{"n_kv_head": 4, "activation": "tanh_gelu", "init_std_o": 0.0549, "weight_decay": 0.0, "z_loss": 1e-05, "dataset": "wikipedia_en"}
Each number is 200 + 40 x the weight over its row's rms, rounded and kept within 0 to 999. Layers, rows and columns count from 0. The size before them is the row's rms in percent of the matrix's.

# up: layer 4 MLP up, 896x224, rms 0.0633, rows 372-399, columns 56-111
# down: layer 4 MLP down (transposed), 896x224, rms 0.0635, rows 372-399, columns 56-111
up372,108,237,203,200,220,267,204,257,188,215,138,161,223,203,176,229,154,176,100,171,170,204,175,222,242,198,195,228,264,214,144,231,197,198,186,197,241,282,133,252,189,216,197,232,194,238,186,125,200,187,229,304,116,232,240,173,182
down372,116,173,132,297,202,204,236,180,161,118,198,207,261,150,182,198,199,293,155,195,213,184,220,226,249,203,198,231,135,214,209,164,163,203,177,278,171,220,169,171,211,174,279,158,200,256,222,164,204,185,218,232,163,164,190,171,163
up373,102,241,153,169,223,233,250,174,157,257,158,151,205,223,168,222,233,137,236,240,200,168,189,238,221,146,226,175,182,275,218,186,206,220,230,199,148,245,273,186,258,209,213,221,196,203,151,188,179,204,202,148,177,166,182,190,81
down373,094,227,253,231,238,153,158,172,161,160,193,165,220,180,180,285,264,165,277,225,179,200,189,175,167,272,168,206,163,240,283,229,194,205,225,161,249,189,170,166,210,159,159,169,236,148,214,157,205,204,268,207,281,163,209,177,189
up374,094,256,219,214,210,214,203,211,222,195,118,242,225,162,213,160,222,155,170,173,156,306,303,156,210,217,124,192,203,147,235,200,183,229,187,268,209,123,258,166,159,235,224,183,198,239,184,258,220,202,149,234,181,109,105,226,177
down374,090,239,164,182,269,205,181,175,155,207,236,196,190,217,104,248,196,230,132,208,196,233,216,205,190,195,235,233,201,221,256,179,160,171,201,184,192,248,190,199,285,243,108,274,225,108,232,230,226,184,190,199,251,134,208,201,260
up375,092,214,217,179,225,233,261,243,170,192,262,207,161,195,273,235,199,213,218,197,205,175,241,161,164,201,130,209,201,211,173,158,196,243,216,137,216,217,213,211,212,178,204,252,259,253,147,105,216,182,197,240,181,215,190,212,154
down375,083,203,145,227,211,163,171,220,213,209,140,188,230,184,162,148,235,251,184,229,150,237,159,207,234,223,219,101,171,177,219,238,240,173,202,200,183,170,240,137,163,277,160,177,192,172,201,216,266,204,193,166,254,193,203,207,210
up376,110,122,139,124,219,197,190,156,152,196,243,179,199,184,267,287,156,191,203,257,183,216,129,147,225,238,161,168,183,240,240,220,175,243,180,159,255,128,201,254,265,197,165,275,244,182,182,183,193,204,159,215,141,213,224,136,224
down376,105,200,188,190,212,216,269,210,179,242,190,212,249,199,256,209,214,291,184,198,220,208,287,123,144,123,179,242,203,214,229,244,159,212,233,216,194,150,208,161,251,234,194,208,211,178,296,135,229,205,183,177,146,188,164,176,206
up377,101,165,158,222,235,227,229,162,242,185,228,176,144,221,243,168,196,201,235,259,176,182,186,123,163,160,266,154,191,194,199,155,217,181,217,206,196,162,203,272,163,75,221,228,181,242,129,165,159,198,142,220,267,245,220,215,202
down377,087,208,259,231,255,126,181,196,171,235,152,148,226,222,142,151,234,139,160,216,198,159,209,184,153,266,162,205,155,234,137,208,174,187,223,205,187,292,150,94,124,217,224,207,201,168,247,247,183,201,214,152,217,171,220,216,225
up378,097,250,216,153,263,227,212,183,228,259,268,258,268,146,118,219,266,233,219,258,212,206,266,236,189,225,226,188,273,200,239,213,270,194,153,236,206,247,110,123,207,171,217,204,242,138,191,234,228,173,248,193,188,245,244,217,274
down378,099,164,136,183,157,246,181,262,262,179,188,269,173,208,201,141,259,215,250,248,211,234,244,187,233,220,124,143,161,188,178,198,162,184,239,224,208,211,214,237,256,224,230,166,224,237,254,192,243,209,223,185,143,210,182,138,208
up379,095,235,167,186,180,197,143,129,249,241,182,214,195,162,179,141,211,165,221,120,166,220,324,187,191,239,230,248,208,188,190,148,174,242,188,214,273,192,205,273,232,168,184,252,217,249,177,239,228,142,231,218,215,145,169,183,136
down379,091,138,182,231,279,239,234,204,173,145,217,171,211,233,169,120,231,212,158,208,209,195,230,185,234,204,232,281,213,235,298,211,212,174,238,255,177,210,220,123,185,210,158,171,210,159,216,155,201,235,173,231,264,218,185,194,185
up380,098,227,232,196,121,229,248,241,150,219,145,195,192,195,236,223,148,221,194,145,204,228,306,147,230,230,219,233,244,274,210,165,233,256,212,197,267,148,205,216,125,210,195,220,130,187,218,248,191,228,191,242,251,210,207,221,269
down380,089,177,215,194,224,186,123,157,213,235,186,144,232,191,170,231,253,175,210,182,194,247,143,148,186,208,216,218,198,229,204,221,206,168,132,228,288,280,224,106,263,175,171,212,265,254,184,94,213,191,231,188,236,206,164,196,280
up381,097,245,155,260,226,158,180,194,157,96,233,125,199,189,230,179,228,210,198,330,203,210,238,237,282,250,204,142,177,172,218,159,205,180,201,253,201,200,262,232,220,242,268,235,197,236,135,155,152,234,256,236,162,166,235,184,199
down381,097,126,148,131,217,220,210,190,217,193,247,197,173,188,175,203,101,181,217,215,149,204,185,145,210,190,156,186,188,213,174,228,223,215,122,169,216,237,194,220,229,193,123,171,196,293,134,166,181,196,145,190,192,202,201,230,135
up382,095,165,199,276,223,202,163,304,181,206,114,203,231,259,166,186,199,199,234,131,208,263,254,225,232,219,209,206,259,201,187,237,198,188,192,261,206,249,190,214,195,238,195,140,219,228,238,159,237,97,250,159,258,177,239,162,146
down382,092,241,228,226,183,171,170,190,196,190,214,245,277,111,245,131,218,159,218,213,243,162,117,182,205,247,194,221,220,226,201,215,180,211,216,148,190,185,213,193,211,266,181,157,165,220,165,262,267,268,155,270,167,191,119,160,261
up383,093,185,103,232,171,317,220,179,154,204,250,176,269,233,224,183,259,184,214,172,230,172,114,222,161,261,178,154,170,173,300,175,178,177,209,170,190,258,207,237,223,210,197,203,134,180,181,236,243,253,165,154,225,196,158,288,218
down383,090,249,135,196,161,155,285,184,158,231,169,215,150,167,248,215,147,228,199,238,204,266,218,138,173,196,199,209,177,127,161,219,166,176,141,214,264,117,248,236,174,164,271,218,250,75,261,234,190,262,206,132,167,211,166,191,224
up384,105,168,191,217,229,183,185,229,219,136,195,130,242,236,196,228,172,148,231,265,254,122,229,189,240,187,268,262,150,179,193,203,174,259,208,179,236,244,193,148,236,176,235,231,194,199,202,210,215,193,223,316,187,218,224,231,153
down384,102,267,200,172,132,232,264,169,212,277,139,218,158,159,197,82,246,305,113,146,169,205,210,166,199,212,134,187,208,126,254,188,192,115,222,243,145,170,221,238,164,196,167,149,218,205,165,184,213,139,163,178,151,154,186,191,273
up385,095,212,144,205,193,194,183,100,229,197,178,136,259,126,178,148,291,226,199,109,242,174,234,202,246,210,176,214,185,261,193,164,212,222,178,212,180,148,231,161,239,157,183,202,266,157,221,284,245,240,266,187,225,205,228,201,197
down385,097,313,221,168,166,233,225,217,135,229,215,226,208,232,183,199,273,219,221,129,148,234,222,195,223,240,263,276,176,166,264,176,207,178,261,206,213,224,175,286,137,236,224,149,236,230,193,128,167,170,217,187,176,144,227,241,194
up386,097,234,170,234,142,279,260,212,210,146,228,222,179,162,200,128,221,189,184,274,181,209,178,229,205,194,185,235,190,194,213,196,206,227,315,244,174,225,194,209,230,186,175,201,189,169,215,223,208,157,222,265,162,159,191,149,206
down386,099,226,199,219,235,154,183,212,134,287,328,241,168,253,264,191,250,185,147,157,188,226,167,156,159,216,205,172,236,249,157,255,212,231,89,197,229,176,236,154,199,192,162,304,165,168,155,219,135,194,236,257,220,217,192,207,207
up387,104,182,107,249,242,191,212,239,192,172,118,203,193,155,219,162,205,238,208,254,196,178,176,237,184,171,216,160,216,212,214,190,127,201,186,186,208,215,205,189,145,247,291,253,156,164,194,207,284,243,207,140,231,151,190,214,189
down387,093,192,221,243,218,190,199,169,214,257,263,220,172,186,172,222,145,260,200,265,187,162,162,159,192,216,188,185,183,205,158,271,244,254,231,173,124,182,239,222,256,191,165,158,193,201,247,217,194,180,265,225,126,217,237,254,178
up388,096,153,216,185,202,208,240,141,205,207,224,148,192,223,257,155,147,165,88,194,208,233,202,227,188,171,185,135,163,249,255,172,161,162,225,202,247,204,277,249,298,165,167,287,233,245,139,190,184,257,180,224,284,190,206,229,198
down388,089,259,201,217,268,180,176,235,216,192,203,246,278,205,180,238,230,227,244,156,176,250,171,199,201,236,225,254,197,210,96,228,293,264,221,227,217,163,110,167,168,208,185,177,190,181,257,251,197,193,161,183,142,156,184,189,235
up389,100,164,200,270,160,232,206,186,241,225,285,262,187,191,165,102,218,183,159,231,220,186,225,182,202,219,202,188,208,278,150,158,183,164,260,168,285,248,242,256,169,198,185,164,181,202,163,226,227,197,182,253,162,276,128,178,184
down389,099,217,80,198,233,185,197,242,158,187,224,142,190,233,186,175,212,185,167,261,220,218,261,238,129,234,203,185,248,230,161,222,173,207,175,231,272,207,251,181,203,147,189,180,179,212,205,145,221,204,234,187,171,238,282,221,207
up390,101,196,163,178,229,214,256,237,175,300,204,153,222,245,178,182,198,186,190,267,209,169,218,200,236,165,169,100,242,211,171,176,167,164,234,188,219,143,150,267,148,232,177,232,178,260,138,205,221,192,204,281,124,138,214,311,246
down390,098,196,205,180,239,213,251,220,131,153,238,241,164,259,231,163,197,252,237,200,195,173,278,155,165,215,147,200,189,221,242,231,186,179,188,218,154,259,106,159,204,211,239,242,223,177,226,283,192,100,236,201,221,181,166,148,199
up391,103,221,189,132,215,155,207,111,165,237,250,235,160,251,157,200,276,190,230,167,217,204,260,129,234,185,208,243,158,215,254,267,162,163,213,208,265,145,137,222,196,270,240,108,198,261,155,137,238,96,173,249,184,109,208,197,178
down391,102,230,278,138,160,241,240,175,197,176,177,187,176,198,171,205,245,226,196,248,141,284,242,194,153,219,236,200,230,116,206,222,175,252,152,224,190,145,201,235,218,210,133,177,179,201,185,224,219,240,212,199,282,214,106,173,157
up392,103,218,227,171,208,208,229,200,120,153,282,207,170,244,157,186,257,190,263,244,138,223,188,204,271,272,166,174,215,202,199,162,235,184,175,247,202,168,233,151,213,250,173,212,178,209,245,210,224,184,167,163,191,209,193,242,165
down392,105,225,202,177,221,150,188,199,228,214,167,261,162,251,233,193,199,192,221,235,162,252,207,279,176,278,183,185,236,226,195,183,197,197,174,290,268,168,251,179,253,226,162,290,147,212,173,201,208,235,191,243,186,272,184,192,198
up393,099,161,189,287,209,260,142,219,200,208,222,81,147,157,165,180,253,205,284,199,177,203,212,201,186,226,211,184,263,197,165,216,224,144,210,173,238,173,212,193,203,234,216,247,205,173,215,111,164,272,177,199,195,187,205,223,157
down393,091,223,169,195,155,200,186,207,221,186,192,316,284,235,293,216,119,228,190,221,150,212,199,185,157,182,212,162,220,191,270,185,185,217,150,189,242,257,194,174,194,184,188,172,227,127,151,229,206,201,195,189,243,182,189,266,143
up394,106,168,169,243,221,203,148,197,230,189,215,141,178,209,237,142,200,201,220,109,224,220,189,161,139,259,202,217,167,217,155,249,196,221,121,202,235,176,205,160,194,203,217,256,146,210,133,190,155,224,231,199,163,213,202,222,105
down394,103,195,199,136,226,217,206,230,160,174,137,265,262,266,242,100,177,209,198,191,211,179,166,184,214,195,196,208,197,286,200,201,189,201,155,166,199,222,104,165,212,124,177,199,171,185,245,154,275,197,163,233,209,146,275,229,205
up395,099,282,260,161,185,199,266,208,201,199,275,179,201,153,198,218,285,240,189,223,196,206,185,265,216,205,155,216,223,185,209,249,294,203,186,209,141,168,173,215,195,148,208,185,143,164,178,166,187,228,223,211,146,187,232,156,157
down395,100,202,153,223,197,123,164,202,244,180,186,201,200,236,215,275,185,188,233,159,136,141,242,167,271,258,205,163,191,172,210,157,141,173,117,181,175,215,145,212,236,259,219,177,172,232,170,131,171,217,142,252,245,245,161,261,166
up396,101,294,222,109,162,202,226,217,85,181,187,207,221,186,199,213,133,190,255,192,202,175,193,197,183,163,161,235,184,245,180,205,87,210,168,272,278,212,73,186,184,190,115,276,189,196,204,176,220,200,181,248,187,151,232,240,182
down396,101,200,192,210,223,159,125,204,246,209,149,203,135,249,146,193,140,160,164,253,163,144,178,189,230,169,177,230,234,246,158,202,203,162,208,174,213,209,110,161,197,231,123,177,189,195,246,151,196,343,130,138,250,195,223,247,127
up397,093,221,261,259,282,179,187,160,259,207,228,239,155,256,164,167,210,254,178,217,193,175,259,157,168,174,181,227,188,168,172,275,191,252,241,170,206,227,222,215,204,183,172,138,159,209,213,161,218,261,217,157,211,223,185,233,177
down397,092,184,171,153,199,229,245,221,166,165,198,159,227,198,205,222,203,139,152,246,209,149,240,190,248,224,211,159,219,153,192,208,186,245,150,166,237,253,227,204,171,207,192,226,221,259,237,166,203,204,233,235,132,219,179,265,234
up398,100,225,171,165,227,220,122,199,154,224,186,164,199,145,188,256,166,156,182,195,206,265,175,169,150,246,241,214,155,201,234,257,194,163,204,198,202,193,115,182,240,190,212,268,162,243,152,186,209,121,248,105,193,161,204,218,153
down398,106,250,209,225,271,191,206,186,211,176,234,220,269,244,181,144,234,248,185,164,217,329,163,181,275,175,223,258,153,213,219,173,209,178,159,172,228,255,135,205,208,233,215,189,167,232,164,182,170,221,169,208,228,244,222,229,253
up399,102,268,212,241,231,226,185,223,192,284,226,167,201,252,203,252,132,122,254,121,194,237,239,224,176,264,159,191,111,238,176,203,189,245,255,204,230,260,180,292,259,226,194,167,208,229,222,157,191,247,135,153,174,200,244,101,186
down399,094,172,206,196,189,170,215,187,269,154,231,277,162,184,157,195,184,153,186,250,204,218,166,213,130,117,237,202,259,181,192,164,188,198,194,177,234,241,265,169,166,209,194,216,184,237,278,213,154,186,210,158,271,250,145,235,279